Part of a small language model's weights.
Size: 12 layers, MLP 1024 squared ReLU, vocabulary 8192.
Each number is 128 + 24 x the weight over its row's rms, rounded and kept within 0 to 255. Layers, rows and columns count from 0. The size above them is the row's rms in percent of the matrix's.

# layer 9 MLP down (transposed), 1024x256, rms 0.0864, rows 566-618, columns 64-127
size [100 108  83  92  99  96  91  91 100  92  86 106 102 108  99  94 100 103  99 102  94  94 103  92  95 106 110 108  87 108 113  95 104  93  92  98  97  92  99  95  94 106  95  94  92  92 101 102  99  98 109  95 108]
[[117 147 136 105 135  96 118 136 133 139 140 127 156 142 143 127 119 129  74 115 112 141 157 138 106 144  92 139 148 126 135 150 120 135 114 157 110  96 115 187 141 126 133  65 125 128 146 161  92 108 129  99 118 124 170 188 135 129  89 109 132 131 139 104]
 [131  96  82 145 170 132 117 120 149 158 110 131 141 107 134 132 128 149  71 180 157 149 111 131 130 124 147 121 116 158 158 114 123 134 166 151 101 170 124 154 153  83 101 123 110 171 113 122 135 184 150 124  85 120 154 120 124 115 103 165 151 115 146  81]
 [118 170 128 108 130 128 159 122 128 125 135 149 107 175 132 136 117 107 107 103 135  91 100 134 116 157 125 126 145 156 146 108  99 139 136 128 138 123 167  69  98 106 154  97 111 139  92 153 101 129 139 139 110  98 125 110 119 134 125 123 129  82  93  33]
 [102 117 144 137 101  96 117 140 142 108 133 120 129 120 137 120  96 104 112 144 107 148 163 128 127 146  81 181 120 106 162 119 164 130 124 157  90 182 100 146 148 139 156 130  89 142 129 148 146 115 109 119 106 117 164 136 118 132 127 106 105 154 122   1]
 [134 115 111 115 133 157 115 184 127  93 120 109 139  80  98 111 133  72 124 119 142 115  98 119 134 132 123 126 103 111 137 136 155 129 153 119 143 120 139 111 123 128 135  71 110 159 122 179 107 141 129 116 156 159 112 121 121 130 166 133 136 131  76  12]
 [142 105 146 141  64 119 109 156 102 128 144 138 124 162 108 160 128 135 158 124 121 125 121 135 136 132  81 156 115 169 125 124 134 103 111 123 105 131 123 155 120 149 104 177 106 136 132 135 112 101 129 106 162 141 160 119 118 116 122 126 125  96 118   0]
 [ 96 134 111 189 142 149  83 143 169 120 118 137 124 107 167 113 179 126 105 135 121 103 118  90 112 121 149 127 159 124 111 132 164 151 122 126 151 152 117 113 122 118 156  82 146 128 159  76 122 101 150 131 157  78 142 106 122 150 125 103 110 115 191 143]
 [147 107 115 105 128 180 133 125  91 141 116 146 111 126 151 124 128 139 141  96  91 141 179 141 125 114 147 167 131 157 131 123 153 136 118 115 129 153 131 145 152 153  97 133 140 133  90 122 111 131 127 150 117 131  99 150 148  92 108 108 135 136 135   0]
 [132 117 163 136 141 148 116 121 159 168 116 141  95  97  68 152 122 129  96 128  79 136 152 105 137 171 163 119 113 104 136 134  81 139 130 117 139 111  94 123  99 102 143  85 127 140 117 141 148 113 147 114 147 142 130  85 106 142 102 122  95  95 131 103]
 [136  85 131 117 189 113 123 142 105 137 108  93  75 104 138 127 129 143  84 125 146  89 143 159 111 128 127 125 154 145 122 142 114 191 134 155 150 145 116 194 101 112 134 139  68 127 138 125 134 139 135 115 107 147  94  90 141 125 118 158 101 107 131  32]
 [139 147  90 136 144 107 100 112 118 107 169 126 110 125 116 100  83 168 132 120 126 156 144 126 109 147  97 156 125  99 108 110 151 121 136  99 132 111 112 104  89 117 135 146 135 165 157 119  87 128 116 107 117 109 101 114 119 107  90 147 131 143 134   5]
 [174 121  97 142 151 130 121 135 115 106 142 107 131  86 105 163 178 176  73 124 136 143 134 103 130 132 177 177 122 138 119 115 148 128 121 108 100 122 127 111 143 135 125 118 131 164 152 156  97  73 124 133 124 103 102 106 113 133 181 137 137 124 114 174]
 [139 111 189 119 132  99 117 157 105 164 101 119  80 121 148 163 127 134  92 112 131 139 121 136 120 128 101  93 144  96 146 143 152 141 118 102 118 110 137 144 132 139 157 112 147 130 143  96 137 137 164 150 137 142 120 155 139 142 134 113  80 121 141 147]
 [140 115 126 142 148 130 124 115 166 127 105  73 152  83 139 168 193 121 101  88  91 134 106 142 144 120 137 146 161 148 109  88  78 116 153 135 118 151 171  90 170  96 126 133 123 128 135 114 165 130 116 132 129 123 118  97 201 100 130  85 157 163 111  81]
 [113 122 117 137 108 102  81 150 129 126 148 146 155 175 146 145 106 177 100 155 130 122 134 105 173 116 108 141 142 147 166 116 117 145 127 135 153 136 130 116  85 120 138  95 130 135 148 177 123 128 135 123 131  91 120 157  99 131 119 105 131 138 127  59]
 [162 120  93 100 127 151 149 115 138 127 145 136  91 121  80 152 110 136  79 135 133 110 116 106  99 132 116 115 135  92  66 104 158 117 151 108 118 117 135 227 113  99 103 108 161  92 123 150 114 118 133 137 141 105 140 103 153 141 111  94 166 115 163  72]
 [114 146  94  89 121 147 143 117 155 169 145 112 109 117 143  86 136 122 135 106 135 149 125 100 123 142 165 151 124 172 161 126 110 119 104 113 130  70  93 118 116 138 102 124 166 120 131 124 157  75 120 103 150 147 120 149 110 103  99 147 119  88  92  73]
 [131 126 144 116 108  96 166 102 139 100 106 166 152 117 108 152 182 135  84 149 131  87  97 152 137 122 124 131 128 126 136 114 136 105 119 129 156  97 107 156 130 144 116 102  88 109 104 101 107 141 140 145 149 116 107 131  88 159 120 162 111  97 157 107]
 [176  94 134 110  92 141 134 119 122  92 110 137 120 103 120  99 149 143 162 107 155 158 124 112 128 141 125 132 114 111 109 107 132 133 118 102 155 118  74 155 107 101 146 125  93  94 154  99 165  86 152 158 137 143 131 130 120 159 142 111 115 139 122  64]
 [137 142 122 135 152 114 154 129 125 169  95 154 150 176  96 161 123 128  64 131 131 107 147  97 130 123  96 157 114 119 181 147 107 148 126 122 102 122 107 166 123  93  90 151 110 101 141 131 130  93 108 132 115 145 149  95 111 128 111 150 147 140 157  57]
 [140 113 113  96  99 104 121 101 133 111 112 126 165 110 116 166 135 129 120 143 156 156 153 117 172 111 129 152 126  88 122 141 151 137 101 130 162 164 148 110 100 107  98 114 194 137 150 148 158 152 118 124 138 158  96 128 109 122 104 143 135 109 106 127]
 [154 128 111 126 112  92  99 118 117 168 126 150 126 119 131 114 128 162 121 155 151 118  72 146 109 138 141 117 109 141  98 118 124 165 145 128 136 115 129 191 118 104 164  86 136 101 105 128 123 117 152 164  82 114 197 167 101 133 122 121 119 115  91  57]
 [120 173 123 109 140 120  98  94 156  92 112 147  92 150  75 133 161  88 108 143 117 155 178 146 189 152 145 143 123  99 114 108 125  61 129 125 149 154 139 137 117 135 141 149  71 139 111 174  90 157 109 159 105 138 109 112 160 150 124 131 117 144  99 159]
 [ 97 114 152 136  86  86 129 153 115 152 137  82 121 101 142 155 116 147 101 116 149 101 159 130 153 142 151  76 113 133 131 107 143 168 108 133  92 105  92 124 160 147 149 134 119 115 132 161 133 154 124 110 129 109  94 138 118 130 141 127 132 126 180  63]
 [140 130 133 101 121 139 125 169 150 142 100 134 153 134 121 102 121 132  86 119 150 137 134 150 103 136 177 126 103 112 106 173 144 115 100  87 131 115 115 154 119 104 127 116  85 164 126 146 161 176 118 146 128 137 121 157 136 114 131 121 127  90 125  78]
 [100  75 124 132 114 115 112 136 138 157  97  64 118 138 148 110 135 157 111 126  87 145 113 164 153 154 125 168 123  98 119 137  91 125 146 117 125  96 114  85 113 128 104 147 152 105  74 147 139 109 126 135 114 121  75 154 117 141 125  85 160  99 111  91]
 [ 83 130 171 166 119 155 132 140 135 142 121 125 140 136 128 116 121 148 101 127 114 121 148 119 124 132 134 111  96 103 154 158 124 139 172 149  68 158 154 121 121 164 138 119 109 144 113 140 133 143 105 135 135 122 188 129 134 100 110 130  80 118 169 126]
 [109 137 127  86 112 152 143 192 100 128 120 117  90 130 133 123  86 123 113 100 106 115 150 106 154  64 153 149 120  97 170 135  84  98 160 113 206 169 126 126  91 137 152 103 154 139 142 140 116 107 144 129 111 128 195 142 141 108 112  97 148 106 107 123]
 [149 111 134 132 137 128 137 155 162 108 150 111 141 132 151 146 116 116 162  96 120 133 131  95  92 134 122  92 169 156 125 135 107 138 146 120 166 102 104 146 149 141 132 139 173  93  98 103 113 112 135 112 119 134 135 125 150 140 186 126 156 116 116  51]
 [ 80 157 135 165 144  85 133 112 152 152 142 151  79 113 105 113 140 119 128 124 119 133 141 141 125 144 129 119  77  80 113 116 152 141  97 119 122 182 161 143 102 103 146 105 148 112 149 148 123 133 119  91 172 140 101  79 162 111 120 104 122  89 132 187]
 [ 88 103 173 150 154  98 127 124 101 108  85 103  96 160 100 112 155  69 153 132 162 127 190 100 122 126 134 132 125 110 145 143 137 148 171 134 110 145 150 158 104 150 137 152 121 134 121 128 112 118 150 200 148 112 141 122 149 136 141 168 111  95 123 133]
 [144 107 109  99 114  97  94 120 155 102 117 163  92 144 106  97 136 144 135 113 134 135 135 125 113 106 138 118 127 116 134  81 128 139 128  94 164 122 104 127 123  93 114 157 140 123 154 175 169 123 154  97 117 161 202  84 102 111 100 110 129 137 131  53]
 [145 138 149 163 115 145 133 113 117 131 112 140 149 104 127 154  90 140  86 128 162 135 132 172  96 114 110 156 151 121 135 135  85 158 131 108 130 149 129 112 149 133 102  52 128 127 190  85 112 129 123 130 164 152 162 122 117 112 120 136 123  84  77 177]
 [130 114 129 117  98 163 116 140 137  86  86 144 154 116 136 112 125 174 156 183 144 142 124 141 109 110 147 138 118 109 133  99 152 157 158 107 142  96 138 104 103 157 132 122 135 113 102 127 149 102 152 102  87 155 130 198  65 148 135 130 158 134  90  98]
 [127 118 124 168 123 143  97 115  97 128 148  48 120 116 149 124 102 137 139 127 144 158  97 119  99 122 130 131 129 159  96 107 131 103 176 109 159 106 129 118 113 120 111 161 127 122 117 186 103 140  83 188 140 106 122  93 118 148 114 127 145 148 135  71]
 [ 81 138 168  81 132 133 153 162 129  96 154 149 156 141 166 111 120 128 120 120 168 148  97 101 116  99 172 164 119 147 128 156  99 100 113 119 142 117 135 115  94 123 113 151  66 162 142 156 105 133 115 117 172 141 133 123 139 140 118 127 131 116 161 178]
 [138 118 110 112 109 143 125 126 124 199 163 129 143 168 121 127 124 109 132 142 147 118 129 154 123 157  87 131 130 127  86 131 119  92 117 160 122 121 150  81 179 102 157 135 139 121  87 142 132 152 153 115 140 107 158 167 118 135 145 151 113 161 160 105]
 [109 121 168 101 143 125 127 110 151 143 109 169 118 133 119  94 117 137 100 118 121 104  60 142  96 140 147 112 140 100 157 110 111 118  87 129 132 133 103  40 121 135 136 161  97 134 141 113 127 143 150 112 154 132 108 147 113 115 171 132 116 186 142  69]
 [150 126 152  97 150 143 127  98 127 158 113 119  97 106 137 120 138 143 138 132 113 157 145 110 104 110 160 129 147 137 123 120 133 168 127 136 113 155  80 110 159 109 122 123 139 151 130  61 122 128 142 137  97 120 126 106 121  94  95 161 142 146 116   0]
 [144 132 150  96 177 140 150 135 153 145 105 137 108 143 100 122 135 152 124 159 129 131 166 148 126 163 143 179 106 108 137 158 101  90 123 125 132 114 143 104 122 105 169 127 143 148 139  83  94 129 149 176 120 131 146 102 141 178 154 133 120 118 103  81]
 [122 154 119 140 123 119 131  90 147 127  95 125 114 123  90 133 140 130 122 120 139 150 136 123 149  92 113 108  60 104 161  84 148 149 117 122 114  98 130 117 115 118 107 100 130 107 121  93 122 137 174 166 141 117  83 111 138 156 107 160 118 128  93 113]
 [150  95 119 137 135 101  91 110 153  99 142 120 121 111 140  99 140 100 101 181 143 165 133 101 144 146 148 159 129 138 115  94 172 121 127 187 106 144 117 119 164 129  99  69  95 124  81 155 111 128 130 113 132 165 151 145 163  89  93 109 132 130 157  98]
 [119 131 106  97 120 147 150 129 132 127 111 132 114 117 144 158 139 135 136 101 146 130 133 106 158 151  79 156 134 177 131  95 146 127 170 132 137 128 115 154 129 154 102 148  96 113 143 141 159 101 119  81  83 148 117 134 104 121 151 103  92 132 143  37]
 [130 129 133 150 164 162 140 151 123 135 114  83 121 168  97 124 107 130 143 167 128 129 133 123 151 100 118  73 127 172 153 155 137 152 138 103 142 112 125 152  94 148 128 102 136 149 137  96 133 143 151 119 146 148 126 125 131  95 156 102 149 106 109   0]
 [126 119 153 205 171 111 115  95 156 100 108 146 107 150 158  77 171 162  99 121  82 118 157 106 121 133 121 150 136  86 125 154 134 132  84 104 114  85  96 137 127 127 137 163 170 173 136  85 149  98 110 112 103 110 131 101 128 113 123 159  75 114 134  81]
 [147 141 142  95 148 123 122 118 148 161 130 151 101 167 105  92 113 143 120 151 110 116 161 181 125 128 110  99 181 149 110 168 127 153 154 124 107 173 149  73 106 139 146  74 151 102 126 176 103 161 139 127 114 131 134 150 115 136 123 188 102 156 112  61]
 [148 153 147 170 140 100 153 109  88 187 138 105 124 136  76 129  96 167 129 115 115 148 112 132 134 142 134 171 145 165 116 127 160 139 138 108 128 146 115 136 107 125 126 123 120  84 142 124 123  83 159 118  96 157 118  95 140 113 154 126 172 131 130 142]
 [144 134 126 126 132  86 107 126  85 122 155 146 150 150 135  94 141 131 140 139 104 114 123 133 165 106 166 153 139 117 146 112  99 132 101 134 120 135 142 109 141 152 149 147 123 108 111 144 128 165 134 196 113 138 139 147 144 105 128 120 123 114 104  81]
 [ 95 166 159 122 139 153 156 107 160 179  89 115  95 134 114 146  98 126 162 122  78 125 134 109 127 155 102 147 116 150 113 130  99 134 111 112 137  91 119 110 124 127 152 132 120 127 112 128 118  98 153 119 113 172 116 135 158  84 134 144 121 179 112 191]
 [152  90 150 126 134 104 142 109 153  72 147 108 140 132  96 137 114 139  92 118 131 166 123 107 122 137 103  82 126  98 113 131 135 125 144 130 151  96 140 121 188 130 105 141 125  86 123 153 143 117 121 104 131 139 154  97 142 158 170 177 138  88 165 117]
 [151 140 146  96 112  96  95 118 125 111 141 165 133 170 117 109 170 107 163 147 126 115 119 131 148  60  62 141 136  89 115 127 143 104 111 116 112 116 133 113 119 159 141 104 105 109  97 106 100 105  82 129 148 113 158  99 122 140  89 127 149 118  91 109]
 [144 167 117 156 120 119  99 119 156 141 130 164 149 112 112 132  64 165 128  87  99 121 128 172 134 142  84 109 156 110 152 118 148 131 177 114 171 150 151 128 125 137 115 155 183 135 104 116 126 113 127 158 143 116 145 114 116 123 157 117 102 138 152  65]
 [131  95 149 123 114 133 117 144 163 146 129 168 101 116 160 130 147 145 112 157 131 167  99 155 127  87 145 153 108  86 101 150 141  95 114  99 142 176 130 139  97 127 125 168 117 101 119 200 178  94 111 151 121  97 118 107 127 130 129  85 126 112 120  63]]
# layer 9 MLP up, 1024x256, rms 0.0911, rows 567-618, columns 64-127
size [108  76  93  97  97  89  89 104  93  83 100 103 111  95 100 103 102  98  98  95  96 101  93  91 107 110 101  84 103 115  98 105  88  91 103  96  94 100  92  95 112  98  92  94  92  95 106 100 100 111  99 109]
[[129 112 148  94  97 143  96 143 147 162 127 116 112 135 118 144 155 148 168 130 120 124 127 135  86 155 125 133 132  96 172 176 125 142 134 136 125 121 129 149 122 158 163 153 113 156 133 148 127 130 144  89 139 169 117 128 145 123 107 135 106 177 114 134]
 [132  95 135 141 124 150 124 122 119 145 128 134 127 105 117 115 148 131 154 150 125 136 160 119 131 102 101 120 102  98  90 140 167 126 146 117 118 145  95 143 155 166  84 163 153 101 161 116 176 135 107 114 127 166 119 143 144 123 151 135 146 163 155 133]
 [110 146 107 116 102 203 113 121 147 130 109 150 117 138 113 165 180  96  85 117 100 116 153 159 124 109 136 127 145 133 126 142 131 105 138 141 169 107 121 155  82 113  95 104 133 122 149 167 103 118 129 167 126 140  87 151 177 161  60 190 112 122 112 131]
 [140 135 132 108 157 118 138 147 102 101 174 142 149 107 136 122 123  90 114 109 118 151 126 148 124 140 138 125 149 123 127 105 153 109 167  95 157 133 152 126 108 102  89  94 121 132  89 144 167 120  94  90 106 106 162 164 129 136 129 122 154 101 131 140]
 [132 131 110 114 160 155  93  87 121 165 111 144 152 119 125 134 103 136 132 123 123 133 155 168 174 142 138 140 141 128 136 133 142 157 116 152 152 119 126 180 127  97 136  98 108 145 169 134 154 154 118 149 139 186  96 178 148 162 138 114 162 141  86 131]
 [121 146 118  94 145 166 115 153  80 133 156 131 124 152 100 178 112 106 134  94 115  86 109 152 126 114 145 108 113 115 143 110 139 113 175 109 120  85 172 110 139 144 148  71 103 134 118 176  92 109 144 121 117 127 134 146 136 108 172 115 155 122 130 144]
 [103 139 119 109 125  91 132 121 161 106 148 133 193 122 162 161 162  92 145  97 115 129 106 140 145 158 139 118 150 135 155 146 109 113 131 140 156  84 128 138 108  84 115  60 145 168 113 173 128 147 105  84 133 135 119 126 112 170 114 131 106 162 111 126]
 [138 119 102 106 184 137 100 146 108 181 171 148 152 124 109 154  94 104 153 124  71 137 135 109 108 147  89 111 131 130 142 134 117 118 139  96 102  73 142 135 126 112 110 148 140 157  95 121  91 135 103 102  96 151 106 145 150 161  86 109  95 115 131 131]
 [ 96 115 105 133 129 138  92 119 130 131 163 120 165 141 125 140 143  59 130 112 130 130 182 126 148 153 128 145 134 129 131 165 140  93 157 170 153 104 165 161 113 115 148 139 154 115 163 155 120 157 104 111 143 111 111 114 147 123 127 133 139 141 126 135]
 [164 146  94 116 121 112 129 166 124 145  84 152 125 127 136 157 143  50 101 126 122 147 135 136 129 152  94  99 138 119 133  97 156  95 111 127 108 138 191 103 137 134 152 107 134 131 152 146  87 151 136 150 165 143 142 173 161 140 136 168 124 177 126 137]
 [155 106 114 114 131 149 127 115 113  87 122  99 116 109 114 133 101 150 111 139 145 105 133 138 136 107 164 129 172 121  93 153 142 126 152 117 153  85 122 150 111 130 146 145  92 118  82 153 136 170 144 126 123 129 120 133  80 116 105 117 116 142 155 161]
 [125 131 131 136 124 141 113 116  85 121 169 151 144 134 115 122 118 119 157 168  94 152 164 160 118 133 101 121 156 141 126 123 142 153 118 177 139 169 102 129  98 135 161 105 120 129 105 148 138 166 110 125 116 116 133 146 121 118  91 127 145 132 167 149]
 [123  92 169 124 114 167  90 109 107  93 145 155 139 130 109 132 102 118  88 149 145 125 115 151  99 114 119 129 141 129 120 144 117 138 131 114 120 135 119 135 126 149 136 117 113 131 102  89 164 184 139 156 110 153 110 113 129 114 181 120 133 170 129 151]
 [158 151 167 111 144 119 149 114 115 123 124 139 124 101 108 132 151  96 142  96 129 153  84 153  59 154 138  96 121 102 112 134 145  99 149 111 124 119 127 104 110 126 135 155 152  80 115 136 146 120 129 136 105 142 161  99 131 133 150 132 126 104 122 145]
 [155 136 127 107 146 153 134 123 109 128 110 111 111 134 125 169 130 134 143 154 109 119 109 139  75 111 123 134 137 171 178 139 133 174  93 161 134 152 132 148 129  88 147 131  41 108 141  80 145 114 139 105  86 126 107 151  88 117 123 147 103 147  99 121]
 [128 149 179 146 143 126  77 142  92 126 167 130 161 125 102 167 142 112 112 199 136 134 183 126 110 142 158 116 141 150 103 105 123 123 126 151  90 167 112 128 157 111 113 115 160 128 160 134 145 122 131 131 117 145 127 104 131 147 109 134 110 120 160 136]
 [107 138  77 159 115 108 151 151 116 116 140 144 177 112 119 172 130  55 135 122 132 136 128 178 107 138 143 120  93 141 146 114 124 132 107 149 133 167 132 142 166 125  96  83 150 117 148 123 167 103  81 115 158 107 120 147 130 101 103  95 126  93 125 143]
 [112 153 119 127 111 145  85 112 142 167 173 182 130 146 123 147 129 127 145 123 147  77 101 161 116 135 112 126 140  75 118 145 147 128 142 184 156 105 121 155 108 122 119 141 121 130 144 121 148 140 141  96 110 150 154 128  99 129 137 119 122 119 108 144]
 [112 160 123  99  92 115 131 124 154 155 138 123 118 105 170 104  80 122  88 114 125 131 163 127 114 157 140 144 102 146 165 151  81 136 140 154 117 137 131 169 124 133 107 148  77 123 152 125 133 115 143 146 124 142 110 153 107  74 116 145 130 147 104 137]
 [161 111 116 115 128 145 154 159 101 132 147 129 126 161  85 109  92 110 100  89 119  83 119 146 123 107 139 100 153 152 137 111  94 112 159 108  86 141 103 162 137 103 124 137 152 154 139 129  87 101 148 122 134 114 144 154 132 150 112  95 131  87 166 138]
 [150 153 112 125 125 114 153 162 152 121 178 116 181  91 147 184 146  99 110 157 104 134 160 157 140 156 127 127 147 159 127 131 124 146 124 153 115 172 170 161 116 139 118 115 126 169 132 119 105 192 110 113 107 132 128 160 149 155 155 146 113 120 160 121]
 [141 131 124 111 152 158 123 141 129 170 148 156 147 114 107 172 132  93 130 138 122  92 129 107 158 139 101 122 178 126 112 128 149 102 175 162 116 148 162 161 148 154 129 120 128 124  96 135 107 139  74  95 126 132 102 112 104 126 103 119  92 152 156 166]
 [137 116 122 111 129 139 152 141 110 124 133 133 149 162  91  97 146 119  90 144 107 140 115 122 134  92 159  94 101 144 101 123 139 138 125 144 151 171 170 117 106 133 107  97  99 140 119 116 161 129 151 124 146 155 145 146 173 148 123 114 142 146 103 139]
 [153 149 124 107 135 126 162 148 109  93 134 123 107 136 104 124 114 112 156 154 133 131 162 115 161 128  91 127 132 124 123  98 169 129 145 146 110 148 136 147 151 108 136 101 110 154 127 110 133  98 144 144 146 153  67 142 168 112 139 158 117 139 132 151]
 [151 159 151 132 122 138  95 146 141 139 107 152 136 154 152 131 161 145 123 144 157 114 137 151 123 112 152 156 165 155 121  70 134 142 143 106 122 171 133 133 164 187 107 122  89 131 160 133 133 103 103 120 146 109 126 108 150 140 140 125 119 176 105 141]
 [113 105 130  74 133 107 124 118 119 175 142 171 114 176 129 170 137 141 147 173 159 151 145 130  99 140  85  89 117 144 142 113 105 139 144 116 145 171 139 128 154 108 127 110 153 107 123  96 123  93 146  96  86 148  97 125 131 133 134 129 161 147 170 148]
 [131  97 125 152 142 154 102 161 109 121 111 175 151 143 152 119 137 122 171  86 103 163 123 113 126 128 129 121 154 114 120 129 105 145 114 151 139 158 155 178 147 163 151 153 143 122 108 151 161 172 117 170 116 152 107 166 165 128 116 113  90 144 151 180]
 [150 157 121 135 114 155  79 126 112 166 145 134 113 129 135 124 157 135  87 181 122  94 173 142 119 174 114 119 117 114 112 141 121 122 119 155 131 166 104 131  72 132 118 101 122 121 159 134 125 144 137 111 122 167 129 112 136 106 107 113 124 176 135 133]
 [139 121  82 142 154 156  74 157 112 178 140 126 170 141 105 166 136 140 119 114 127 106 159 116  95 124 104 117 143  85 116 103 146 109  88 145 134 103 120 157 170  91 128 113 129 151 132 177 126 117  95  97 127 118 139 104 142 131 108 112 176 116 171 144]
 [155 185 118 131 106 145  59  96  99 145 106 120 126 148 121 100 109  97  88 111  81  98 167 168 132 116 130  79 151 149 153 167 125  68 148 125 146 127 128 171 130 114 147 121 135 149 162 166 110 108 110 148 118 149 118 110 116 118 138 106 119 148 130 169]
 [137 132 146 159 134 155 173 151  97 125 153 106 110  94 110 122  77 118 109 126  78 135 120 126 114 119  90 131 151 135 122 110 125 108 149 159 159 176 131 140 168 111 149 149 119 139 137 125 174 152 147 134 127 154 146 125 127 136 120 126 150 146  97 137]
 [167 174 132 117 155 152 162 149 124  91 152 126 124 176 149 152  79 115 156 124 130 126 140 108 149  90 123 108 107  74 163 125 132 114 151 169  81 110 121 124 109 145 129 116 128  78 102 134 101 137 147 138 142 127 138 164 132 111 120 118 101 127 141 156]
 [130 162 127  76 134  98 126 175 109 160 150 123 127 108  92 186 147 153  73 134 104 112  75 104 138 161 128 113 153 163 135 139 140 119 130 153 114 107 130 133 149  83  90 144 103 148 150 163  76 135  95  92 119  97 140  92 128 150 122 134 137 117 133 146]
 [116 113 114  84 125 179 119 133  90 136 121 151 101 136 134 137 157 114  92 227 107 135 143 149 123 105 106  98 202 103 137  83 115 182 150 111 124 141 129 140 132 154 115 122 119 160 154 121 124 124 127 144 153 189 124 153 119 133 117 156 138  90 131 141]
 [126 107 120 147 104 151 128 110  99 120 120 116 148 146 142 113 141 114 120 140 150 133 130 153  70 153  99 145 125  91 128 113 129 148  86 175 137  75 102 132 125 155 142 124 133 147 119  84 142 115 115 173 136 139 129 114 115 122 160 129 139 105 111 158]
 [146 137 111 157 128 123 106 139 107  79 170  88 158  89 137 138 135 104 100 142 113 126 161 103 104 100  97 134 117 171 157 164 117 125 164 142  90 111 115 168 144 145  99 108 126 102 158 121 120 125 129 127 146 110 119 166 114 142 149 156 117 133  98 149]
 [139 112  99 150 111 123 135 129 110 117 107 136 133 153  48 168  93 111 102 137 133 155 139 124 116 101 134 156 142 113 101 104 167 116 137 112 158 116 130 143 108 121 100  97 173 123 128 150  83 115 123 117 177  98 133  80 177 158  68 103 139 157 137 142]
 [143 106 165 105 136 135 115  99  99 166 137 117 183 126 118 119 132 125 114 171  78 160 157 162  97 158 106  95 178 100 117 107 153 151 121 109  77 106 104 131 165 150 127 130 112 131 152 150 137 131  65 118  87 171 132 118 130 150 102 137 153 162 111 136]
 [123 144 106 117 124 129 132 158 108 131 133 118 158 101 146 192 153 129 152 143  83 119 103 126 139  97 114 120 142  88  91 137 129 115  90 169 108 110 153 133 147 110 112 118 123 153 132 127 131  99  95  79 143 125  73 194 143 137 140 114 130 155 168 164]
 [103 142 140  55 121 123 136  97 109 171 137 126 156 163 149 127 160  78 130 119 131 139 155 114 104 132 118 138 102 113 127 119 100 140 121 192 122 123 123 140 115 136 109 108 140 138 116 142 143 148 160 132 115 182 110 123 164 162 150 115 136 153 117 150]
 [108 129 133 128 121 113 133 127 125 168  91 101 123 148  69 120 122 144 129  96  99  83 126 121  84 156 136 117 122  89 147 181 134 113 155 124  95 113 182 134  94 114 124 147  79 131 138  98 127 138 144 113 124 131  93 137 123 130 117 109 140  95 125 138]
 [117 153 104 145 153 112 127 133 116 162 124 166 100 136  93  99  98 112 135 176 134  91 153 162 139 120 158 107 143 131 153 140 189 135 142 124 120 100 139 142  92 129 112 158 186 121 130 162 153 116 154 137 139 129 123 118 137 172 116 140 106 160 131 138]
 [134 121 130 116 135 108 143  86 119 148 128 106 115 133 127 128 125 109  90 163 101 158 173 147 163 157 123  89 175 133 115  66  99 164 124 118 156  95 131 141 129 148  96 130 124 113 122 150 129 145  98 134 131 135 136 175 149 136 128 101 137 141 138 135]
 [179 144 107 122 125 125 157 148 126 157 134 155 191 110 124 141 125 149 174 167  52 121 139 154 138 155 159  88 135  76 138 134 136 130 131 134 122 147 116 146 134 149  80 129 180 111 112 143 135 116 121 137 112 182 139 114 126 120 115 106  97 147 136 133]
 [135 174 116 157 133 101  82 124 111 111 125 116 155  88 157 147 119 118  89 129  79 140 114 135 145 127 161 147 133 114 124 102 151 123 141 170 143 127 127 125 140  98 133 128 138  90 131 139 152  74 106 139 127 119 108 136 134 127  92  84 131 103 150 152]
 [144 146 130  81 100 145  94 145  95 119 172 117 145 165 129 157 135  89 143  99  73  99 138 149 158 136 150 112 143 143 126 126 100  96  95 163 134 102 178 129 158  79 124 123 139  93 126 105 128 117 148 133 153 175 127 201 157 121 125 108 104 141 120 151]
 [112 135 151 106 138 150 135 142 135 132  95 171 122 127 122 137  82 106  86 140 132 171 124 141 116 128 126  93 114  90 112 113 126 144 113 177 146 140 156 129 125 170 146 114  88 128 140 121 103  93  96 101 113 146 108 105 156 171 122 127 146 164 161 141]
 [114 153 143 105 197 147 142 110 105 147 133 137 106 117 135  94  85 134 111 142 132 122 111 112 103 137 148 128 137 145 130 144  80 158 126 133 125 154 149 144 133 143 151  91 145 158 161 131 113 129 130 161 103 175 118 153 157 111 178 124 135 138  91 142]
 [135 126 141  87 122 109  93 139 116 152 133 167 149 137  99 130 109 118 126 161 151 147 122 168  94 120 128 104 102  83 146 138 120 120 140 137 180 132 156 120 164 103 107 104  95 134  79 175 115 154 101 145 156 161 114 129 119 121 177 144 128 125 135 135]
 [143 105 120 142 133 105 127 153 105 111 166 145 151 120 139 121 173 121 135 140  87 118 135 145 144 130 118 124 153  76 116 151  53 164 144 129 123 123 152 129 118 165 138 138 133 114 123 135 125 131 103 128 141 120 140 120  93  53 152 109 105 136  72 150]
 [130 163  91 102 118 155  96 157 111 121 142 121 111 145  51 134 123 127 128 134 145 109 148 148 108 116 142 139 134  55 141 123 164 119 142 161 130 144 128 145 136 142 144  90 107 115 121 155 100 127 170 116 139 141 140 102 122 128 145  83 136 142 159 133]
 [162 163 116 126  95 133 116 121 148 155 126 169 105 142 113 111 104 149 117  90  84 106 104 105  72 105  90 119 113 104 148 156 141 118 126 129 121 130 153 165  85 154 124 126 114 137 144 187 112 140 126 103 139 155 112 118 172 148 136 141 137  86 110 142]]